Each number is 128 + 32 x the weight over its row's rms, rounded and kept within 0 to 255. Layers, rows and columns count from 0. Numbers have three digits each. The size before them is the row's rms in percent of the matrix's.

# layer 13 MLP gate, 320x128, rms 0.149, rows 214-319, columns 64-127
096:107239098126154109121118096104167127170170168136125160105074119036140112107126125117103167133075123108136088171145115142090143078160111133150146231103172154083092178157121121078122146088099123
102:150130142104112121104187179108099113108173127196168146069149086052119137077138117122165140075156105133146142184145153115131131120094155161193131156127141134111078155139161133098093102105094136
101:128131138130097162142154113124110147133149146136089117113161088112095114106123131109145161163141176140143119095172208145164128128145104064118101186108082142055141162203120133132136142077136163
090:122146101185084147159121125137125070153081157101084130138114106094173133062149161169126163144145122104081066166073135162164141150081149150081111165126097137123114095155090149113179143120124090
106:145134106090118147125149128143078130175183155159104165091173156113109150127168138153112116149122164124076127108166162148094164103147147071150125182173129102143076135137120095119135106050165180
109:139161065172144163133129145119175141164188095101140126109105096102166189120125151107134128116068140102126133189117167149139188101092157082174105106104129166166176087123101148151128089124120127
092:191108074084132178181166126055145125157111154165154161138052150166082181094158133118084099149075162172141109111131133140147187095118158103133133108138121149136133140093139178154114154172133129
105:113137123093120105151146086072166048113106146134123133140112116094132131173159090126149103110079104115141157155143107157100145153088064132145150180117077141120066123158182139062113113102137141
105:155150100108124134134126155125148064110141182103092105100140106124164124175063106083187078133106118143116109144115130102157133165057129103160196159118126144142113152176160121118100148116034140
100:083149111128203096157193140084160113139143114163118075155134077126185182160137121175179145132056179162126097145132155132111133120129138074119132103123099110117111154098100129178136115134137121
098:152136104170099180166118114119146116167174116124142119113191100098136129100110145145123092162143068181127115161145111127112134103094147076179120114136104124181106143161236134119088085105079105
083:156108142118094112076170145141160152103158190145084121104089140136159123116135135063113122157130110179155159127146113191042131120166085053070141113079106150121152126135107133073164149109142128
086:142127154146130157143102126115151101121141125184145061125083110135156156155165117119095145144102129197131147149169141156099169062162127086122148136050150108123096122121139136151174094151048160
112:154158075114128184166147120142149138172135130164137141110132126097162121139165098151090183177056115157094186140057144116114094142118138156164135135144148171140087101123155095146160138066153096
103:141125112125143171153100155085145113129186191094083141128095122053125131138137161154118097066146098132142126184103093156144169148152138121162172144114148116148089162106162162166080189122129173
099:159143170118111209165121097124143125146152131147133146129119082102115165134111134152134162143122114131132131133125123141070191145140165068124061116145073119165165125096112185105141108111099135
113:111183081151126207185150102134132073156060113115074173123153177107148132159144109168080160138078135079144137097136174141140156098129138137146162200096147147090172121151093142099182118114098108
108:068150127098118106097154151193140101117105124166124090140168170147119144178107104140102168134094068139123119153143141161077131102072168114117102129098142169117137162137117132151175102149074086
099:082177087118098142137111132168171154130105158193064140114129174168151089073150065144094180157125109111148118132158181176081169145115125115205102202108131143146107090162140159137154136111180101
098:131183085202132136190117099134124114112119156181141161167143095132125099075119115104111127141090066139199159112159171138147141154126105157122109227131154178094130125146119195105104146110089125
100:154117098071181116165071121119174114225077130106042093074112104142157122143092125172131129136136118108132132117144096176127171192106104123133138138118119138092098125133153137202109121108170150
112:082126124143085154144124170141117151205156155197148116131104123180179172140119150166104082180070119115149135162085130151091132156144160113131194119115100158108137126168134140165155051115108106
099:139200123120102145161101140128104123150077084135120120151158148110168088188161126152190102092112134159222205119148160055069181084130138164184127105104105174141106187166157149146170128131132115
107:162149076126168067112119148162129102200074178134135176109110162146118150164163140168105101143085108101155123170121125085123151094163120078158150171147137140141054132079065124125152141120102162
091:154107084075136095103117172142050112211101122105117079144131113145154072113173115106148164111121110093154123119078119153150162065156162110100138134101104126129141122157141099062090147142176133
089:093126086112150111185157111082141070064096144114166117103082090089122185170109152123142184082124043163124169183112113104155174133067079135114123126081124115163099113097153144094185118124125185
102:080171157163152125133076184188153112134159175168173159123090073129100149107068095169110148122135144122137113122082158128173154129186107092183130164070163164123078099119113070151175127092092133
103:166132069157082134163189145147142125147144197092073138093129124114139129162144078111141120124127093136195077097088130117087119122152120124128174122094148110133092139202139172046129091160132105
097:096124094226117175188106172060105120088114102107104095156110125162131113105097175121145138124087122187139129137135112077141146105190163147099119209132146103186057142092087132118160116091130129
089:129111107137132198187102158133124150194185152148128132089099134108184118101136137137083142117126067164154167127091131130117190138104109116116117152155086118094096095107112103126130199104089073
104:128166134141130132159161164123131151102158095137081169162146065145155105112079124131145081134139154103156139177122113101121179122180126170121155189091156167150105053142104127128147118116119099
101:104152115151123183179123170062149155141186140099131163149152121094119129183155157135133156134124134158138169147124117131118200110067125111141118121127097165116140177116081188142140057154110156
096:130111070141077076130100122168146139171123139133087126075185086151121136166109102128065111195144130158199110082203167135086128158102138120138134148133169134107113113162131171100163076129190141
098:158117123144099186091118107163123116156114070188101093067134165091169098128128116143173171162103119175141088162155105107139158138062151143175196185193116188142096114118125092120152099098073184
100:171146052150134179098137124137157118183124112096105109173116124135119128143085124137131140159164106171207089174193169122085173143149140080107132138040106132129126143128112149117099067123113137
079:082140144188098118128123129156189108115136122177179136110069127037134184096180099109129176115112118119125105139118159148155096100151192121147091135068166063145103145133093130128131095108103146
102:150140076098062113132084119116171081119075108160164180145138135081119179168148105115140104099060084103152166161068178157102158183034188091148147125134144166128146107156145123167156079169140177
088:185122089090079148195151134134148137134146111128127192123126123121163160093153134107142172130117133200187162087156128158065165145125204163113165097118099130142068182108122127136144150076126104
106:131146125149142123137073165120124219171152143141088111093157093122136140118090082159119144150097148108120143196189138173101166127097185096090186142120155154147165142079080058120114097123118132
098:064102117118079179114127101151159129142168127161113135147164122094135109078151131099107151161147103193170108171163101158114149174107205090136109148164181145106139204129134174144119063159108100
111:159116075083204155127110147083121117126102174113177093100165130129116147151131085076111192100120096153214132143145139102095192134130162111132148136139169122192119165072119135120149157131138133
087:111137084066116142128106170150113102145103111189161040116099213126122139096184105139168094091132149126128143094153177158065169130126145108176106109103193133192118103110129149112098132033112222
102:137110081156137117133142120134164133109132129136141137105198113149140090091186146144082104153150081174060102184091157100129184086104184063153128145042164149109089169164123078143191163144085146
112:092135135141101125131140102159192149157092115162135131104178115125150136109149082161140116132085158166166180137113171158111152116141150142168146093101130183130156124084131101095138137122120126
122:115200115100129173145152166140114142156197083110137130159097124110137171152179143165131094065150084180106135162113153098079177071093193110133187121120154123153111113130108125121135085129086161
091:114114198101070141145077185159126130108184137178118162149143163114139116101092141140071159115127101165150097158124189130175140084133102122125135144149110144075097189135169162124083125058100112
087:106185147120118155184186094057120134116184116145181125127132174149150162141109076170164131086115117114111160159071137071122138148077191199181085142153105097189100125164163109105091131128161107
095:144131116116118127091175114155121125109156153152122094085154138129117172142126157135160123054131064106151097150114119148120125065107146142151157125148151134143183099127063150088090088156126142
109:150149085088077134147139158074098170162107149100083092090108118061146091081138187129045148112087145161103134155119099129131199102134196102149153157073134110123151129133094088130178118196126150
089:087146154173123133109156123175082130134189124161180109159156159101125145146112093085136096087112084171167153124114146059096093121124142144117135071150156055135145123092122128114082084141117120
090:108142142180114106140130156093111109149094135110105171188147084107109133142154137086151163107136095201161143135142156146151176063112174048156145130122166093117127163117135149077125065090159172
109:102156087115119116185133170145105141140130106122104100139127132137185195080195101156145089109113207137144079130133133114146192065079122123152183131107141139160057132129046125087193137083167105
096:146112115127152118089116154116162111119132102190155126106134110133158237104103064151176112119128134153185095176135133155199115151117114027204123161132124139149130145180151185115120093050120135
105:142155117151049120147128076146117124109188169145112158138127117118128144081128098160108162149108152102127174122140196192110118150102103082135199159061078072110098152157143169119097153147152118
105:113152109123085079133105181070106112155169159144162111136177105159116134109142085143057186124085138176182109105165140153051137055136141179157186105143134225148100104174105122119159097155163118
092:165098126111117136157163165146180081125136143124175136118134105116092219146135153125121155157138112184142117184116114114090141111056127080144175128097099145129121170114103160128149079142099172
100:133120127151095140122135068194180133111106126182145076048185136114149137153160126150121108146095122161122156201071155136148115173082163059088099158080171102133119094089087121163174223062110151
079:095148111091108111114098133133182098083100143107143136107111159090240208158156125120142136156081135162171099096124126120142127108165099136121125143074102144135154156115103123149112141108017138
112:113155111099135138154129120166133105070077107149135120099088106138151112188124096147127097127129119206149161196179125152121149116136151081132160130086143124058113108068134116132130099091178122
114:092161094078045146165160185103111135149131101138114117119151151143135152105172143117085118137149113128138140121135176096105159078084102168097134161106121122098097085115156157084091145142142123
102:103091150168124068112090161192103084160091124129042106144153098049117093092101095095119082129075187126077084178135156140141161109133148094202167194101147111132111072130114129089158095168117146
093:122176110176143106117110197171201123185120175097086161145146071080155092117095104102117078099098145113125073146187163157141151106088111181111092216180119159150120139126110126121143150091146109
110:112186094137112143171143143154131087144111126093078158175122122111155176094087155130149162139072131148091162115135129216096139109055145102121171138132141177125170112099100188132147095124126110
092:144175116078140116142164130143106146197183107112178123135141082145111143129116128122099133214152126099143117113115126163081217086172162125135111108130093141095130147096115175115117100110141099
101:195129072102112122137135151120120131196107155162151139109112110131125137163153068131128146153111119150124155123155150130091236165103109119130142132065078121126145099111139149140171098157149124
106:134168125167172122125150133138151086129107133198156065107146089151174150063196074088152092097147141174158103156192128123140124125083158097112103158126150145121134174139130116121147087102087108
111:135148132139066192101096173096083081093129188130144173116113074170124134129070127149101114143109112133112171125110127140157158122060144176096154132098101165103115088157107111084157157144090190
096:100131088114102152129140151171176102132122072121141130116118100136103180140206106159108214141107146113124128159052114152127170127098180077182120096115135147173125179088111220101200092106095172
096:175121131094158139148149149159146130156099142193083077132123081140139121138105041098084083153077152057160161106095216164103174143141163155146165144092104133109097079166105152132156120130157121
105:122115085167164109183176177069178103139146161115118122117121096077114087163173108086118121178076122079117168100107130094129120159139134097124123144134089117159097167137121137179091147041130132
100:096164131113087187147125156170130096110160135179150113115122115079156116153145116095100093164066127132131113118095199112128154193131163110093206155166094139101125091108075055083104129086155069
088:071103126138060205151055141162152131114104124094140092098109118146183164120126130139129113174130124154116137167156137132193160084096125152146102121167167085160106089100133105122188135106118151
103:150168130109133111143160111123093087133167110164150132095109167177117166064156058134177136055118116099119142103118153112124169097117172154115188128124166147125112120112113162032141103085146128
100:113116075095127107161112119116111037140114114100173141146108106102163119140082109181155179147115104125086118151120139155070166094107140169115139129124125149144101186046110181105087115102054129
098:112168104131075194123107206149161153137127110121063096128150194123139127126136108121100160108141129103141135232148178153116162090153141135085108192051188108154113123132133147124096098118105137
101:162125088180141142117141122171120121112134154128136123151121112139184087143133095181154121121103112158124154137148093115123222114112096177117156192072147112141138104103166174144138039158132165
106:148106109144063150205164130104095121188186110093114138135136109126122157142155151135166071161122085143190133127148200100125153119130189113090136089123142159105130189139145151139105113184114134
087:156103117178100139143118116134125144136165099120194173157105092154159090131132102131110167072185125122141071099104139055092098145151080123118161128152045140098091156136139183172130128091123073
086:144128137167103140179103136121180128159140099114095195156182048167161154101060104058138158158193147130136090112111104138128133140113147138177078118125156147157103096112168162104155125102158116
100:145102137140132187202121094112128079135117070198126155163096135128136176182183173147120112187107151150149138102107159100116136170100136109136164133125125117123153107112144154106135199104092166
103:094154114110124166156102076157102116117152171078138145142111117109104125148148133113157122154104093141132138156113170041121140102089184079114154108102077107125122089040158198116113141175079144
109:088143125130165138166139183152163104146154141096168157086105119097136153105101136126121091121059141216121100155158121080113147069119174102152105122098127130082133088104144165124161103075110156
099:112150113083157106149138121063166123172186132165107160105094092117179105115110147170162167149090122120077144147174149139151170142156185149143118175113106212134107123107157088108175146164127179
084:095144117153115106130123150159108119116116133221150107147078134032089107123161135152109142079105085120111178129144140126148113115173124132094128198132144063158109130072073137127126146093086130
089:091163143115136186092145205104139104094107105142159154082089134101135149141184075202117118182098154126131164181091127144199125045133115103169121125170151134158136150092132121129119082099117121
105:084134136107111160124144178072137172095155108127153134052162190097160140149196105164128084170123159154108081175120153178133125135127150115141216093102062086106112127069085106162121139154113117
101:160099102096080116188164153085141142199139138156089174123128050189144141176140066098140130100117103124204074110109117179100126122174167155157163109164105138153136190136155100114128107147122108
112:125155090128123128209118164145115131172116131176124194134074090115106143139142084171077140155100065071170113115184193131084160102136173149127133171074129126136104179121146173133140116085086166
100:109164181138129185177126144034127092126108165120160101177073111136104194094101093125106101113151124091076131161102137150151121133139205158144075155121135132115125139099105156075167171125128125
093:065151104111114117148159108080104080159104111140112157151150113111166152122160095140151146147109118137141081133091174165122180111146136122150156148113175095110123113106061133063111153137113068
076:190164152154095172100181123194160127168171180099117131130108147141157161082132129110082149156172100127167111109109090174131116168169148116134127118140113125066194162128171163099116137124146142
097:111147114144072172145151112112137169091120128085128202092141074088106133155131093136187127138142071099131089128144120200203129110104180115136112140079113092120135118140102135066138113107179102
096:127109106067119161092105129161153090166134112131104121104150158095160123133104088140118142157127097087213107117090131184131166117114097206115118154132135130158145114128208184131136080122126200
105:108153182142103143109134090113173179107156113191079085092139130138128124118105149195060145126125134127130075171159146159112155100091110089191163123108109172117142140158101114122170126140148101
101:137117167168127191134133114133167079143163110107146121168208177079124166145149125128058152121143075152128115124135143127111161131084155119134122114129177150119134122096108196121133016135062153
103:157124138098103171202103076146181145107122198122111172139132098102128119119166126143084120119144104174136179124105153111140225168119195139100192128166152138086095150142120166049190090123120162
105:069183128065114108139196140158129095145048107161119154133119106103133133106123139146108121112118088081128158172127175187121150123093140052156153163162097130066094129132133115111113095106108112
109:109145163211098168141098150168135178118131162127127145148052132069134163171141128142173140112107157185129148148133133136160141094118159140102198110219114121134091146101144097140109090111130153
116:149133116086155189093135171171218075115127169164114107137133142077149151129169167168144126117118082145161049160113172144120133129114152128153180113121154150085119145165119133136103087104135089
111:065155072115135166144098115070190118162161130181137085105126115139202088114131097133120129147122081101109076150176162089111140114149155116115179150070121117131134144132093102118149103121100183
108:003147071118130177168150129115109133149109112139084110130182140168134186137100125090075099137129141122157120138173149158142127075129127115129124115132155106109100118113088146038113149124123122
108:097180148152060109117160105127132115063078127165172102096119117164138144097174154119137124168111081109128134184129150113078124123091163077105112149070133146076116195159174115071159123124128160
094:191117083137113154190152126085132165090150202111114171143118084111116127127103110084102094115164097203130121137112139106141166094143184134098202138155103089100063103134127142082137134162103152
100:081154167103157135117169174169175168145177108190174123105116131123199132164170125123099114118142168163150137198115122104104118107110108094151100154098137131107127154115103147083158110108144122
096:135130129111083144146123126094119087062129083116119164158146123099127088148080064106128123092136175049139134148175143158127157145139143110158129142103102133149099095096096111105161112123144083
099:167126110142166122164076079158090088149131089113126126167111116144147122081138116146160138078094118077126104135124122088155184117115131129163146152119145166087129103023160105117097101068103126